Weights of a small GPT-style language model, trained from scratch on English Wikipedia: vocabulary 4389, LayerNorm before each block.
Each number is 128 + 24 x the weight over its row's rms, rounded and kept within 0 to 255. Layers, rows and columns count from 0. Numbers have three digits each. The size before them is the row's rms in percent of the matrix's.

# layer 6 MLP down (transposed), 768x256, rms 0.0606, rows 515-542, columns 0-255
092:117095137113131123121133119125179159116157126125144093129147109133136135119106101090130109156118155107095185131149101129086171156151112110124133103171105144184147164114100141187155128190099123115136110125096128134145145145166079114132139127127064130081102135115149124150125154145144133100125158161114091137154132187109125136162150089080155092138134103132147097158107097121138109148126080152131130147149127081133094091139136143151115113141103097101151140108067157123124151154092116156136113114112145121152139146098178137118144147162122116108134110110156106115087148127156106136146113137139146156095164153108116102133143118120129127131103138118142130138162145123107141118133096150127098125078189124139104114082151124134114137107105080136108170118141142119173150130155135
098:159144159098101111131104188092099171122112079132155123151137114129146148129115131163125108122141086109181165062139121148141124144126070102091140129078151131112148115144147116094095125129113155100152141095103168120093143094107125118151122153094175125135130096173133123085120159138146121146134097092130132156120149167133113082156156139133144117173164099134133121140115113104098143093127139106116154112134144120128113114154111165099138083137110131137104155079100121149155113134122111122161132138116129114098117129127096125143158150130138213156129081083117169119115152114132095101097128191139113163144110122131098134151118121123112146084155115118164100148166129126141134132162142111101147139163117141153113166110132126133135133148143095153117104126123156116110115102118154
098:119106099128094153100081107179136125099149170161143123118145122125111147094111113133110090150151132128162154097144120135157157151151146138146109126121146117146115150153140123141117131158153113126129131130125155132141117120118146144098119119151093105173117132135082096158141084116166125098106147153121173133122120174133094082144150119127178118116134130134137114102156105080109128121132125105132127154138146133127116123106147119174116132133131144119154120147167102138102154188155137161131198104163103099110132121121156113139160142165127108123128129125125148108078124069093146183136146091123119161148095139161116110120116108146082147086179101151143087113118115109109113151151141114103141106154159090124157112151118129132093103185149144143094155100107099129098060133141086
100:128138104124104091160105107129114126116124162156115109159127127150144131131090126159083156135142119094133150098108117169136140167131141122152166093189125139141137108143100153109114147169184133086124176166111137147120105152111139141120113114132153115170151148080098137128132149123130139118114143140125128175109136155152104132106111109105120139159100151105163142089089144142150076115086123112118117117125152130135123146147116126112148135105117085126120132081087147138128132111155115148134148168096130139158100116134133141118121140123137156115142132129139111173145083156153173125088132102116140118130092139147142079114136115128118172168189107098143108129116128091098162136122112074116096154152125083129128122104153156125146106189136085105056130117091147168102149143107156
101:098146127116134118122141142101169098123114121147140126108136128094125116160126103136122146141076126099111130130157114149139142138115120092127107164184127141124116119136102064122151107169163070141125129089098134143160122158088135146109087107134144132128156101138122086119108163172137148134086110118125122108100118137073163142113105133095134119143123114121136161097142105116150150143155156148169154136116188109123129135167086097097120098136073125143109121126147152137139120090125129092139135109158125141154150147100139138144129133129128175116121141138117136167135117120099176137106136119127053109104133120170149112137077105126117140088101131079133114175143054159164150096118117148112167117142146149124108103131138158149109162161121122128163164153140098123143125168168138
113:114116140075164111138101088130087120156105088115116126127132127150138132130095095138140154146134135180111110110173135074079163173140156136151122151098125129140145124153147140092124144130112123069093095096106157129102137109131142127144138152097148127135156134120152115131151098112162134130111124106133128137179173146126123108154151112139109103156109143123091131099150122159125163170094151134083149137161119145122150148195141144168109139136111122160123147136097118133124133138136131144114132167147158123121123126092142157093118091083122152157086113119134133084110079115115107131143160106118119147141162117142129113138123119110138149139133112137131102136183113094138129107138101176169141167108109140158084174122113161085134144081121205117129134118105112089102153156130115
100:138135150153121153111145148140097163177116134205114135102131136159140103115134108098136113106122152148119131148151100129151155126126138128164117130104112142113129123168136122110133149140137098137146128082096163110128106117102139128131088129151119127127180132077070150160114139113076118131117175145129109176144123108130152120137128143153135102131123154145189157181096137089175077095131164122104182152136122126110135131138121107143105167161193119142090122080097130118104142120150146095158125148117149106125147123089114124137107116138104107107117136148094136120119091148140091131115102146099105121119096107124104129167101146139114129110226115104151090119119120090115127144176118123127108130147113152099117115130111139096118112172114070148131146104123127142136142135150135
096:144106109142138107091078138154136133123100142138114109116093114092124088139110172140103168088186177146134101106140127126133120128112139125120145149166111148109091111138148138106080113111113117109135149109145124158110136152168115140155123110107115126141158147121111150149124135124143177136135118140135127124099119143167118187108133144130168134199130128131106171098126146125108128108110141135135108127143148133103125144148151130122168129118155123154137121082098121150094137160141124086129163145099117100136118137104134115150105154129162156142145129100125112157096134130110094143136156078129087155107129136104120115100101071143131167130242102134112112134146110130127157137113134075117158127105128088123121113166131099134150140175126052095095135106111132105169127131121155
103:107131136108119143165095151141099115126124146071123142164149136114117150117176129112126118125091100115101141170121171125103134169150179146101101130128133132151092135134102131134137162121158147151099168109170103132160127094116121128147116169126121095110161128118132116080152189131150148141109106129136106135104120110151122120145112161105087132107104074126134099133122156115125128116126119137092119144144103133114109144109106104094179140139126115132131167108149088126078133104170154117169159136103099134132148072095117117088090153111108126126072124130087144122165125147095159131081109139141107135108130133161167094140123122117139166134149133159159125124144150093137148181149101099167091194126138169128110120151100117123135097104169123129117141087159143161157139121131125
104:134099133114135111107134119134115132138125120086132176152096127129110124151120140135108098139127131108155152147098144119115148134122107145119164114137107142154143122125114112091107151111159112114134152130140148146082101135121124146129140162112136161113143129107151119130135104094113117090147135123124146137149099142108112111132133147095108102118148125107153120110079157135173094093146142135156128109156124134123181170109118140100158157167135083132146113091102113126127139161119131102113134174100138137055087097146159136140102154069091142156145123100099155132114128118136154086139070122157191124149120143149152137185161138152143155139157130164139147119132152108113148105120088109140071116097130156169119145153155090085180090162157054122098137135144133131150085107131161
097:129157098157130131106123139127177156112132183133111095146149104143128162134109140108179111159135118155103082137096149120117125115162137147144156158138137123114126169143146125092145121116118102103161137170108145128118152158151116124168126131127107120134138113109114142124196142116124156119099162111123128172126173126067136115092122155079098139142100126109150088118074112130136110131152097183099136120116116090154137129178187126122138125143129106130132102113135087118084109153125125141140096119107135077157153136137148091100129117152131155114136153081152094135120106122160097141123116106106125177171099148121135081123114126078148161130125144145127122106115136142126099114105144094090114094135107150130113105157164087109130117120162117136090186144146112091147145118175141
086:064106144112117112144128114090123127089103130146132112122156130133114138081119120119164114150144169124142127173203107114130182169166141115124147128079114156135167121119109115094157121098157190092089081148160135129129104127143144163139127121135150163114139115147115101108122129148139124163114125114110129158120148151150164135118122118163134111145136151128119139136167122110117121051150137138123120132141115122108127116135103139114110115109133136166098116133116090111148129091129116131142117113130128137115163143135095128125144116131124162098132102110111124120126104137147135130169092108125105113110134150128140139104144154132114139088131100098098125193150102141106086169144159114118088127146162163117130182123136148119144141132100020126171119142159124096149112085185128
099:077135127129141152130137120118114157117108146144143133136158154129111098083056107136144152102115136121137135189111100121125178124162142175112126121133116128125115126153126109132133134107108160141125128142123107130109111089124144117107145172135105161161121125094139098103127122134113084164153122143122122150129140088114117114132194158129115118115126124139146155120132130134112147079160109116140118146099090148137131131144104159173102135077117105132123130146125145086124148087159081169159129151100120104154117170125114129141098105132134111158132194111120129086116148128158065139158116119148167161139107127118153130149119075084132139096202155120135137164133145112138098112128171121141118136146126150156118141132144173136092115090113065081157109123109137088124110107137088
100:107111123124132117112162162127114112094149128110150124105085096138131102101095096144126143168106102082143130173129119166091142158123123127112142138138150129152133156141158156119117121116150146156077185195145162099109143137150146146160136109130094137105120147138105143146142173103171123155114132144143152096159136133146150166102143068111127140078130130167150127099137134128139085116102144145147126054105136087111147136113146132135110133095108143161157181135080129111094126160126113065129132165146119111125151138137097137120154154131168122135159085174105090148132119133168091097170147093145154126120130166148142110083149126140120155119157134165135111117144142125137101104107110145132085101117105139116143118134144116129118087146095138093116129118138124124122127145130071
092:142164119115121111095141115159110147104114124153113136120134148185134117122131090095121125125099147108111139106124164087137182143138121107134132130121096119132126137105158137084151150121103122105121178119108131087131190143108096139102083111135133164113167087075107106142127134146097141140117164149096154118146133164130138170128117130101109123156110128103102119130143134113169095083109192165131145116120131132137113156106151143075095141140101115085087170129116106134112143103138118103164174120116123122160148140125087161140151134088153109104127099163109148154148168121159135106110126146142098126167155104137166135135180104146134158118169142130124148150118127093127130099134115153131121113119135135129108138132141118162118138145093021094136159149152129106109108101139126
099:136123115148136117060151122126101125096101152156126128149098161128139161168145126153136159106090120126077118096130115150147118141169093145102163110182094126118137100157151119121136169131152113122139162097145155126124129136143085151141116142153161141113116134162110098143121134163112125164102154117114091104134136111148131148123144130122145067095138095069117104095134145133158120090116108085117108169099136067083115136122137190128136143154121131105153129122122098104154171166158180103118152158096120105141091114162091110118177147142126108136110135146134109171137175110133159119145086128098119149112147115112146122105099162162136091134136107149107147079148141119106157125117128134116116141140133121130088139133155142116148156150145059125129126169133120130124154148146138
091:087130111098092147150166118116118145104108095154144135132128126146154175113144122143119094152136140096085126177144140110135165154164088146122193125101089169104070111127132112118155111146103105139138142142163108117151144109143145139139110164162118168154120131109132103080098101125138105128084148130088117130076124121119110148134171078123108170144151144156129142139147144128143085113175116079118105132123113098112106124167154110125109125133121141138123120128138093125180130109091132139135136104173079098138169133120125129153144098114142150147145108089143115122110076106130134139147137102133109106141128107129162130089111123142129135134194149116115179163108154151112131144112131114117099137163134151149098205146121134124131124080108093101103145141147149108157139110135141
106:141164138116109064164121148150124119118090111134120129107117113122147147127156115123153123113122123140123118126164139146126143121123131099155162082153164084089145112128094159114127130151146120123162155137114138105134134157088143124146088121094128108117158144105123116117124139089136134120150177125154117093117102141125153127149079125136135155131114117150171137128128128143124114165110109098107108095196131117090092142141122170112111166132139125135130138103103149103172135122145133153155105131121126105123121101099107131132108142111096108134124069138132169138181139141137140092119149147121131104064150143137079090125144169141082173156117067161094097115177140129125126127163108144095149129096143120147093192153120120094145141157160207152123132151083142137116141119150154
095:132119102147117120128064088107110170138138140112140142112107180114173097120106090108137142095131125102126124120127103096135104158121167181117142149129118153134097132083095119112109148132118147167150144085138115152147110096155116096118105115089111138162156099097113176158142077136149110101119145141157119136165101119127125124164147091108090162135119153154170158107128117118134147090094124131176128102135139129111128124114112116166141139111164152132157098141106176115105105098102105091148126109139091109147133130144119129138172142145139109133122126189151105122137150130137107176164098123102188130072147184102127145106163125111103153137188149175108148150148108163113129151149117116144127114141080107144126120124153104143120119131132095123131119136132114096170142129106122
090:104134148137128148100116139085179164118141147095116110117138094158118138129109114128115134112114135131144080147115091144124194149105125120150124124090158155176164140153079129097122139131129160120078163093141110106136124112113116139180143115128131160129119149101132129130124138114119153140125130113142162132122129159101142125097114082102093134124144126148137139124134120184143114075093122110104132122137186142115093154081118116151165176128155066150136102122078116071131126130150100134162125110136140163127134135156110116122142083117117107094129138172127143169103137112141140126129145113134133129159155177164118113125143106120133185137204094117142142149133133113101147102134146077109135129126131115110136095147132095142134106116133072142138088123143114152124112075173097
107:109139135098121111105122135103152107117162108081163182084147139153100152116106104088107120110139138167107141126117155094131141134158120109169109109097128125143141134163129089154115163160110138118178133109127114134115108160092154148143097139134117129165145106171069108140113153098129151105096142112118114091170156137090109125110175127135093124077107121149107127146119090136154153147130123118102129139111145133127138147155119107164114121175133105138120147143102100156114123104149126126158142123166157113096174156107137124125118124108177114147123118119143159125064116122128152110131116117158148116162123121070106141167151152149114156135128113145133132142143155076176142145130078145166155088139076120148156148136063123111147131123096135118133083128127129131123145123158064
103:173105127109114142139121103164149118121129124154115128136069102089115104100153103124106090148132109127137124152159122109097101136141117132140116112180121125116149166124112148142142147188148071096137133139098128095130111123120166101169098088168115113155159078116130101139169163108135129112140115142121141136145087186132112166144126129146148143126143142137115094112109132114135140146118171135113137172146180150110151094124103159131144135101083116135146074120104118132148135119119119158121176135122151126101097097149083099125166126096111110127128130072093150113150153134118085123106155116153142151097149085131143167135158142137145142063103110113162147128148135123108117148148121117115153130115133123126080132115152143123128086117143152123163092158149154123142173193093120
097:149131124106144155175133129138155126143135155136153108132127130120102171161131141115101094161127118131126103139131153133091113104115122124144088153123134153168117075133102133107141089162100148132117111124110128124097085123130116176167148120109114109148132157112145141135113091164137161120115155115132143106112130140137149121157123137133134136103156140119117144140164123141091140060176149161129144121154113073114141150150113107099099145167119120158104162117172093131070101138129131136120128119104128125132133133113116130153092134161098177132118184092127118134129098104137150127107119076121129146135134112151103127119127137084150156108071143137083101132105122118132077136176151094187129084173122165110138125097123112068157148112141035114110144127116152111119130153123138
090:117154130155152088116129137137156117142136125116074159104109154131079161125145163119141106139091145148132128118115142133145121098133132111138170136146129111140144103143148137139105111113197116128091081100111114109167104121145126150142141133124150136127112123109134118177135136127126155117115132115076141111155125136147039132116131093113147074101128143155123167147122171160154140118078166143100112135095116168089103133179162152121122086132149103142135142118126107117082168177129159127143131184095066142150108115152113109071091119116130146095074150135090132141150102142122118172128157098126146156137158113120145133106108142130160151088172110119153127137132107114123160128127153131145147126138173156120123108144128126118113128106124089171101149092129121107141111151119112
102:132106138122116082134116109124128165107128123121099159109102141100103133168110120121093128139100110137142127147156164152132132175155130142145136168121103154099083088109144169134101139122112102096138145112141113123191104142166166121132150135127155145139131139096132182114128135090126135160155129090093112127145110096119105146102182108130141125094113174095162107107114125128122138066120104164089115142102121156119114132129124125119132142121093148119120108122132139149110088125122133124155142133131082122126074162137120157131080133141149109109159161085150133075103115121135151156111107131141156144151128121150148088128125095156146191151190173149122127138143117098171106122107156128115172137153138141127099099118119136096106134084173050104165134144141127139139159129135116
098:099090112116152112074166104129136127086137162079107135094161134158137124135144108137081123127148127106147083110121078149124137133106101148131150112122137080098143140129112120137102127117072087117098174137119118173143150112161125120125139149179080165107122159118115119115109144150147142155150136093120147181114114153143125092114132146139110119155140091162146145118124140120161099171096137129124139135112109110117123141143116157166167114138144108177160181143101113112130158110126140116123140129148135120143126120156091137164132171135103115141132138123150123139129132139099180094126131088109133131095197109130118171103134138160107147105206144156133134138143108100103158125129133135126105174098155143121148132103098117136168147144108103094089138090149127099147089162112143
094:128178124111144168128110149097113151139115151145104108097128110147132102119133083151141144117156135168150138141110132122144178140126119159137132103122139129147121135143114116116149115089151100116110143169066115142119152080109172131176130117107136125140161105092090154137123109151137116102125134097136140143104126139095157114129104116124106117121160146135136132116080139146107138078160151174103123167142119118138161126108132110155145149110128119135122127117129136082130130076150146120146121156160120107133140133134138096114129149105127103104124084134088118121096183118120144122137108135128114144122110172151106096132181087105123158114237122118174124136111099102143126140122103157165136109125142157110127135118111181104116146147153034114084121135119135145075148145142162
093:183166131142165138138083150111151123121143062102153131138149132135103131133139150134155127129102117100140111151133127135121124145107143116134161114131093118100151118139083122104146140134129130126125135091099110110146122184101147111149140119073157134090093135102126146110127108148167110108132120125078114165119170136168076158106140109110131177135127097128121105136192137101150166123114114111137177116138106157108132134112101151153132105177145120155151174109110127120119124116138146144115120152128107107125126161146133095141137117135085133146079148079138135103116095120158144080089115117145154122123114127124137145131114169156148146106113166118165164164114154155126093123109135119123135089198146085133096132113173115114133107121110074142106159104155137143110087126130060
# layer 6 MLP up, 768x256, rms 0.0663, rows 516-542, columns 0-255
104:120142149130133152101147098122095095139127098061109130143140107128146108179138127143112157115101140135115154087185149088122114156150156125130183120172094113146126163169156163163104162123094140156123104119115133145139159095110108094102133097157134144098136127104136143126087134162141129114134120135125159128156108105119139103136103092102106104081145125117120103145158107105138169124172133117127180135114138174125124126126109131136098135115133128141091131112126153166155100117132159123104120164115123126138096126161132126098092169183142078112140152110140110102120109124103129079122074121137116150115155147123112162098156099119107109135121116159127147091133147104094079153136153164094145143096151109129135125128102083134112153071131130166169140118165127158100177144139129
095:099093134109136110119141128137086073107106100132106152105158153126106114134147092150105121089119079080138105106120104150177120176190117154095141118122132153124138133131119094157177143115104115119156128138145119162138084121106106101109147096146112154168096115115136110143098078151185099151122140147107154145115112151142142075122124125121113119107090109121111119090151140089104128153138122135129133168149188176135147128134158114092130129141141127137112102140133128171128131130147096150144133123120118151143086114138115090159168138175118084160142141122138121124162132143107067086135124106102117127133142156148074115140117108133104157108126086099143088160110136121143095144118123136107150104122113108126147168137130117161113158101111173139176114129128103163113136144107172
108:118093133170135100134089078135135126176164142090110131147109134131155165156149128115171156142134118132131159124143099117136085098106152141131127140133138098158134114152151148092140101120090139118101136137125105145109093106087141132165118131116095101097142093132138141075137131130150136114165142145189144089127153128133117127125104193103133143156096112135152117155173128088121090142120139144131110125147144122121132117087099104157105099087098117122121144112117100163138072061136128139146107160164160150200113117123115134101147112122164104156123116125130069113173130137132108138151129134163130154093138107156121156105124154120153093166139131130129111122102127123065121158129124119104112111080127128129119090114125159180126131127148127132105198121132138116152100142108135
105:116112151146127123103130110111132107151171097171144091134113146109107137143144140134149113114108129133142132085134119138131133148108123077135154101121123144132127117132129112152156111154142108169144133131139109151138132123169127127106091099154114154119120152137156112117136161143151122097108116148143135098124146120115130188125115106117139152139143112132080121134165153132134144146121187112152158091141146173118117064118102114116082151176112157107094156113144110158135123127130073112144159116150100119192184125141155131126099144139128148114110109099145119155141077107106144151142127124122148117078108119109197102140075121104143144130089144101108135080165111124117110096126156146146154115142094118158101145124052128155059117149112131113116147158160108077126132119154081
110:112138080101140089119095133101147122149117099136120176150145126105106113138155110131153130121154118166139108088147129126147090126105139126073136163117107142097104138103150176136100131127109158148159113131110121144115166120131114136140141148145107120143151158135089174117143138117090083147136160096136144109136113128156099120096151140123122134105101131094158169140120124140115121129123140139160128121125074169166147149140115080136151109104153122134092105125109104109109138111105095111153135114126155153130113128119060146130112142127123134084121116102186140082161077131125182135101135085176105123153133105171129170079066132154155120162121159116131094101100141135137108099139142110161105111149154176140163146154128100155135141153129151150147142167123102108107129093133076
104:127129182115138139128106133129164143124140134119095133123131152108166129118157100084116126093132123134162121144104113139106149140117133097083132161062121102131129147129133167111083098151114161168182147126127168090175078111127165094120097139098119133124117162119119148130129139128125075109164146127117109152133130139142123120098110130076167117143141170154184114131097206130151168140122124168114166143134118079129150120119164134125118135116166145130123142110126116110160128100160118147117134112168131144141145159123118121117100115168121108139152098128154111154105127163118074149145083137117140134104134158153137135104083121095127102127123106081148120111136165115123097129140145124104107132135099100066115113071121123098101177118133132146134155142112071143120099119123151
094:106125099151130084133128178133156111133130092099082116113105146106155130092132152099125078091091099121124129087163128129129120160159149140123139097137117109152129083114147110128144107117100126117191120177174121100147123141169092097097099096135179125124112142121072161108157132154128130101143126152113124140151119139133112132104082121122141112121065110172133097098112111142131095144137148130128108120093170101119140148130151138096136093157161155124111101127128119186164140143177128128121106126177127116110142146115131154165170112120170136118147080110149105123103121130137099110127114137113143106132101135176096100087089122169130161115149113126126140152098146137120144125099143141123089107128143135127096140115092062108141143145142133157134149152164119108152137164091132
098:117141126121120095170057077145125093124143121116113115128111166149143170146110119108136149061153104125144128154104112114150129146183166172144164108120114114169124108115084085145131151124117089134101130117113120120150158149127146098129100092121105097099128112132162152087146145110122104188124119128121103113087112109145136131128123164158127163175140107139165133110184128108168122175123106108137108115143130155111109110149113120155137117098120120071106130150110088158121133115168140140145112149139137145111143131140069148125134177108119139146124132113128115096099128102123141073136112116131131085106119095145154141129127142120148142088095154141121131112140177138159134119109131190147144142150104137166097142140128058139164112122145146119143146135136171161123102118157115
100:110110165112147131097121137102116077110075105127116127121151135093120134143130130109137136091109135107121135079148111154141121091124135148149184066106101118101130121145168179142143093087127146107106132145124163142141107161115129122114153135115129148127105115143161159105111111144084087142122173151087133088105127126116154163145116137133116101121077104149145078098095107122130146149121135110139107145137118194110154130142151152174104140144115116138083131141097112132111125117163124147112157150141129139171152136149158131130129159126147140124111117133102116135100123098139130104135104110155094125121153133131131077125124132075131100107104158091099187131099114087119089193110185122166156124147096105148144161165135106125136114106117165139131144152160145102152113161086152
094:092089131120165123143157143131144088116164118151126128117121130108111106090166134136159119164094124156098126089144113113104134173100138133103072150105111137085112126174115151116100133109071177135147106147149151171135134152143132175152112143122148125148128115128103135071136137129138128133112126111127137107106165060123128102145122172122157112138114146131147127149139114129130126145107090102163095104169071140146112115095156107120131141116132137099101129134111136113140147122122127129103124137115152085126081152150124111130086127145166126166123104075118119135132108168131157122090125144083077159144105120116143103130104100147131168142083165141158125179121159159134088152129122115173100104101161125122104093139140137155105189159126148144128128133144160139144141105148178
082:206159123153122143150113144153199120184113152149168163164115127108113134161132162124112125126078075126102106073075090127148090102128097109091126137141115137112143161122181128136095100139148133130120124126114143115100141124144122089121165131134112121156118127123160163132153127127149135127166122163125153144130132109122113129111096103088096161133137143115129102125097121138142150127117131115099168125135160142141150152137154122129100122127122149116165123142135158152154113157133171129089124133129106102122113108142116120116133133131131091146086112140099107123162172137098101110050128124134155103132091128088145126113114120134136107160089175113142157102099172113130138120122096116087115076162136109153143107130135153118143123114135117156132160180110145143109073180106131
100:113160057123153123174155145121103121120162101152113106117090128099147160106116143106142135108117130143086097155161096111123110123112157137144116131150075106158082104119137115093132128100138147136172125129163185155156113123163152160123100145139118120140132157109120087139118100076123100113124131133142128132127130112117100135134086137125118143141131130135100119147124154138129115118203138136150082098124139134151121117150123115126146074116153143137093153161104126147110101105156095148125136094182151084150088142132133105113120160142158131134139161144129127103148126148066133117171091131111159110127142127140164179127123154150116127121137159117108102151083144130114122139115176098139113121146072131140160116131084128164123096116148128158131158109141111104115195087165157
101:137141110099117130099150108133107148149110105177104150097102174089186147126147139125168101197108130150118124127129105105103110167143121123135142074131136123105076121135148089110161140106104137132124114134133117178137155106114117087108135113146112145116114147129170118100157131120102115126100139147147154138081089158140110154118158140133097130108122109135090114098178169119140111147115098145136114120127126143119148109121171088150120112157173137109120126101135122147148117130136114084145143113111110130154108140112125095202150116154109160146112117174128099145184109167135059089154120097111104095140132123117126128125171115143149154106116108097086152129117100070126113156114157136171139102139116109095156129149125134111096121114131134084139131159139161093141155152116110
090:125159142097107118096123116150108129138092115155105147131140154157157110146156083125121157157136152148150180071105138101147144169163132068115154127155124128157136108154174125126146180111115168138141087121127142124101135158162112143095126093097129119161145087136122117104128141157085111114154108165107130144164155160130104164096109170146148143152068147128110100138165107156106131114126144135185132145106139069156126136074145150101118147142099143116124098113138123181148117115129134093134134140154139129159169139162180163130165111140145124115105118140163112136132132136114111122107109125116132110136108098134145126093122168148139119143122142121099124089099146078094079110128113143140099108083108149105101140103123087133121110140091122126116111170168106149128138117122114
101:131149127108099146095089159108095119128155115147101108131113119102126160147117127082109127118124148116097108132125144125138130137119141093100120116101138155130109130125147137174124121132105154167094123148137131148133124124148072140114135131153145121122119108120128163097109169142160072101142156148096107140159149162151088135139123156125127076124154089107106087151160129147134155132170149130119161137103188112171141123085089154184080149123089140129142150129173139102154142140143135111086151141116150071124113136144132108141106165144097137121126080179118105152136125144130121134129122123096125138081126155095168121088123129134187149103114126139137134132149109128096069132102145167143099150129106146171081171152104081144102145111137141123138104101126087142137162112090128
097:149155093134140126088098115163110141160086172120087140151099127119112121120144100129139111099127101177164132128103122109152138133115122096148129141128133092149156145117155154117116136091085116096139127135145157154157099133129130134117104139110126099111112157080171176136153131096121113094157115139150152164177135108141109118095080122137141126149112168127118120184133095136171212129119146125135144125137137132105154131068116133108153136104146177123069140137119147137097091141154121131162112159115105113157101144161128124114093161137132096117101128142117093087130115175126071124159118145113152105145112169144120143135116135144136128148135167117168105113108164102119140080146148157132153125100133121135125100061119087107129148094143137135107161143113116158111152116139150
107:124165098124141084154143148147089128115118117137127118091153147084117122145134086124124123107143139112125125116137108115115099112132073108080132093112143117137091114093125104098120094149118133129107123137158207131113131063123107133105105108125112101116148138179136128106130152072142131094093142148126148117131093078077115168121140156134135113097114094166124129133163150162150139141150137127122090149147181132130113152147109105126142129103127149146128107121164139107136069068120142138099129133144135123099129144109106150152142167139144140128125166132140134147135114172129100143136145118126161096081142190116120155131154147126117177158115110164106122069122162109116126108168143137138103117128120151110165150115098085108165120164096161138146109113103130126158167102156146
090:140147100111147125152147116155139059124125145085123131112132096089185131099111149104118146137119142122158091117113130139141122127133170102106106169131148114150126153153131132122132131106111130194096102145130156103188139139149140118130136124132115131137132158145074107124137168068113103125193071148162136141109164107080152105118101107178132108125150102170139104155114152124123173155119119114111086134139118152125092119156119123109164096099140141116087174153145145128157138160101109105101128127107100098101136137139116138106144151105121074117167116142140118147119120153162104101143130112132103101105110099176100113133138125135159100159127121129102097167112135099079140111099151114119149129140143081097133136136078121119128149113147143159142151135126090173125124143149157
089:137087121137126134138101153141092073152159153145108141153130123104115124113119144146115112166115109113117099102121140103149098088128169125126111122083115128108092115126132119127115113140102144159151076100142181124178094141096140134104151094136139143134155130207116166114150109110090106133152146129150113105115132097146137150150098118112173107137147164152140107112102141149132103161155128106121124158138134115159133121140155127113106062130124172117126133193134157172110129106147127110087129156127146096140136130171110096157187125117109109173124155071121129090127096128096072085166124142125147140155157099116172115130125172098168128140102125139134136126089086113115099151110098128112132129116090123137114148100129156169109149134128144094142123124123119125096117154104147
107:096124122144111062125075107160152058170109104115098199141097160087149153130205109121144123126100133166123128124132137106130114085078103150109142145170119120157125123149122149100125124125106126167144105154163133116119096118141133115143133117157131141129142082150118174109123118121113125140154168092107128099114112113105157168133146137099121152140131093138179136114145138134148135136133145115138135131121117144154130150151102120091155101114127111127102155145136111161119119101153113177155084130138149141098118137138109154094117202100132149154114123153140134114098116123098126092127123158129131111144139110118110176120069187147100114127127145141121135130105128118120140135127134146128153105128076115163121140145083093111118153102121137110176157118132092133159078148136115
105:156138133121108143112150114144125103115160063066104118113093156131154106085154101091141115153132092139151120117150124105148133132109120128103146160126110121163131142137067161129105128144158122158136121121116187105178100109128113144115101096149142125114165172159107148118094128124151131121158079135168124139108133135129136124151139125138129122163137151167104152128069096114132186133152137113118149123125138154142127135136123090146154142094124117147136114128084163133098148119157129152090125111112121101104113104113053100119121134119107142147108126144151110123137107133140110147118102153140128140123098132152119191143138065112172100142117096072131136122148104136125088163138155126087154122107129154132135121101098125146117175120135149114108109201156154099139150087151150
097:102123114159155143135123137199089138127135120102126134119100141112140178153154087098128104120130109140186101116147139126116111122155134122125103132082124131155109139153089135128092101132069124188107132131161156123134125136205163140130141112138118084108128145098086107090103085122144120174101133114145117145150141076101128097151139171109159108142152079121119157171160120115132133134157142110142134103121152125129104149103089138116124138140126122110127161132151113119153098133097102105110100102136143167107119116146113111136132121143173142139088102131119088123132104146134131126126099175117127140113144125172119147114096147113126108152093134149099154123084105141128117108158159138146095106093116186109102147095131136183132176127173131161133118163145113126142097152082121
092:135119151170142120118091154093150129099156111130119159084156137130151153165148150159130113116108125133130145112133142098141107134119122101121105107145147142083141118106163149089120145132125143111123155142120148132102126135159106160142111089156115108076150137128072153097123166101093156137118100139161130100105163119180138157094123161141167143156086123084134130125147151109149127124150114133122194163131169132116102119058170141191148131092126104129116148113158123133140136131159121137129115112149155110141124135113132144144122133157164157147123102127136105121181108116161155088119099145117105121123113111150146112106091112098120074161132124141145121143146111158069160138109129110084115130111116116126097177134121090133152090119163146151151136110102112151139184098084096
102:107139166159109121142109113127153113113172155120114165142160134129129162117171107101143134109130118184144144138126140091094126167114150134139098148122027092101142120092123157148132157101128115132113131121142147139119086084176159079134113141102106092132147111127114128105146086098056086130159131141136130155133125088138128142153107140140144104111113146141167128125136135133109133118132127147132108142138166182139140119134122142097153105124118143129098129096177105172140096079116119120151149084156121132132075196151092148139115113131129105148136161127133075058138092137118142105158176113120141097100129134108155118136131146118126120092137177132139142120113129097116127139112179147136088141120130155151157112130136126132112121119134138119172126160125098121138141115136145
093:118140121116154076119124133140153127144135106104092147119152119130133117128146178106141111086122092162121127124118072069125112141182121149099177088111129119139138123090138101122147149088098120149136121115142143163150077116138109164115121139163102174134153121150100149096133160154137073159123070148098131164110125100140121104116103108119107104130107104155152097144129114075120142142141121090104131126154167147160095118119120150154065114119131138153114158123111131154143159112149112109083084127132140133155076134093131143195148115135148118179164138123155088108135129145128122073164144095101096145133128117108124097112146125173117130147127096140123118153125144145175112091102115128132144141125195160150117132117119110110106140133138144114109137137134134114137100143107155
097:127151141110141142143148111165153106148099116149121125141136147127159133099148145118147181129123085124115122125146146146174157127146099134100098126107126133105121147142150119123148058089135108140109110152088176158166116121155139122134124111115102114121148076140104107147172114113125088096140146107163139121101158102132136137130101166164166140116143096168169132140113107108107165150168156152110141128110161120141126127125122066127165126112117156119140112175127123112138121096177157120121118108125110170150124096136095128092103129108163087159155120160122145139125135132100087120121081176059138140098133091156165156154125112119125087096124146101118119117140150121147104189089144153132129133106109141142138122083092124137131161085129127107121111153162088163101163144120139
091:116137151174153110103099128179097135128112129112110135139099120134132133178146174139118129132087156129114104129141109127135134116142143152103136120093134063124154138118174149143119142101134144134116106205146145100156082111118127141120129069122157122101091141142121137132192120128133147085125196136148123119080119139118109120117093098169134156167118138119146094128136103119157137142147112154119107140144177146123089110112121123102177122148119117127082145116121162182155120131119119153120160140110136127108167143163137115120139135128122126150088135137122132081139126162109120123152081159116122108100165105140153119125111152093124084122118128137131186135140171132116091069102170157152109130123158146108121112142116156144144091109120117141151113155125159134081118065144122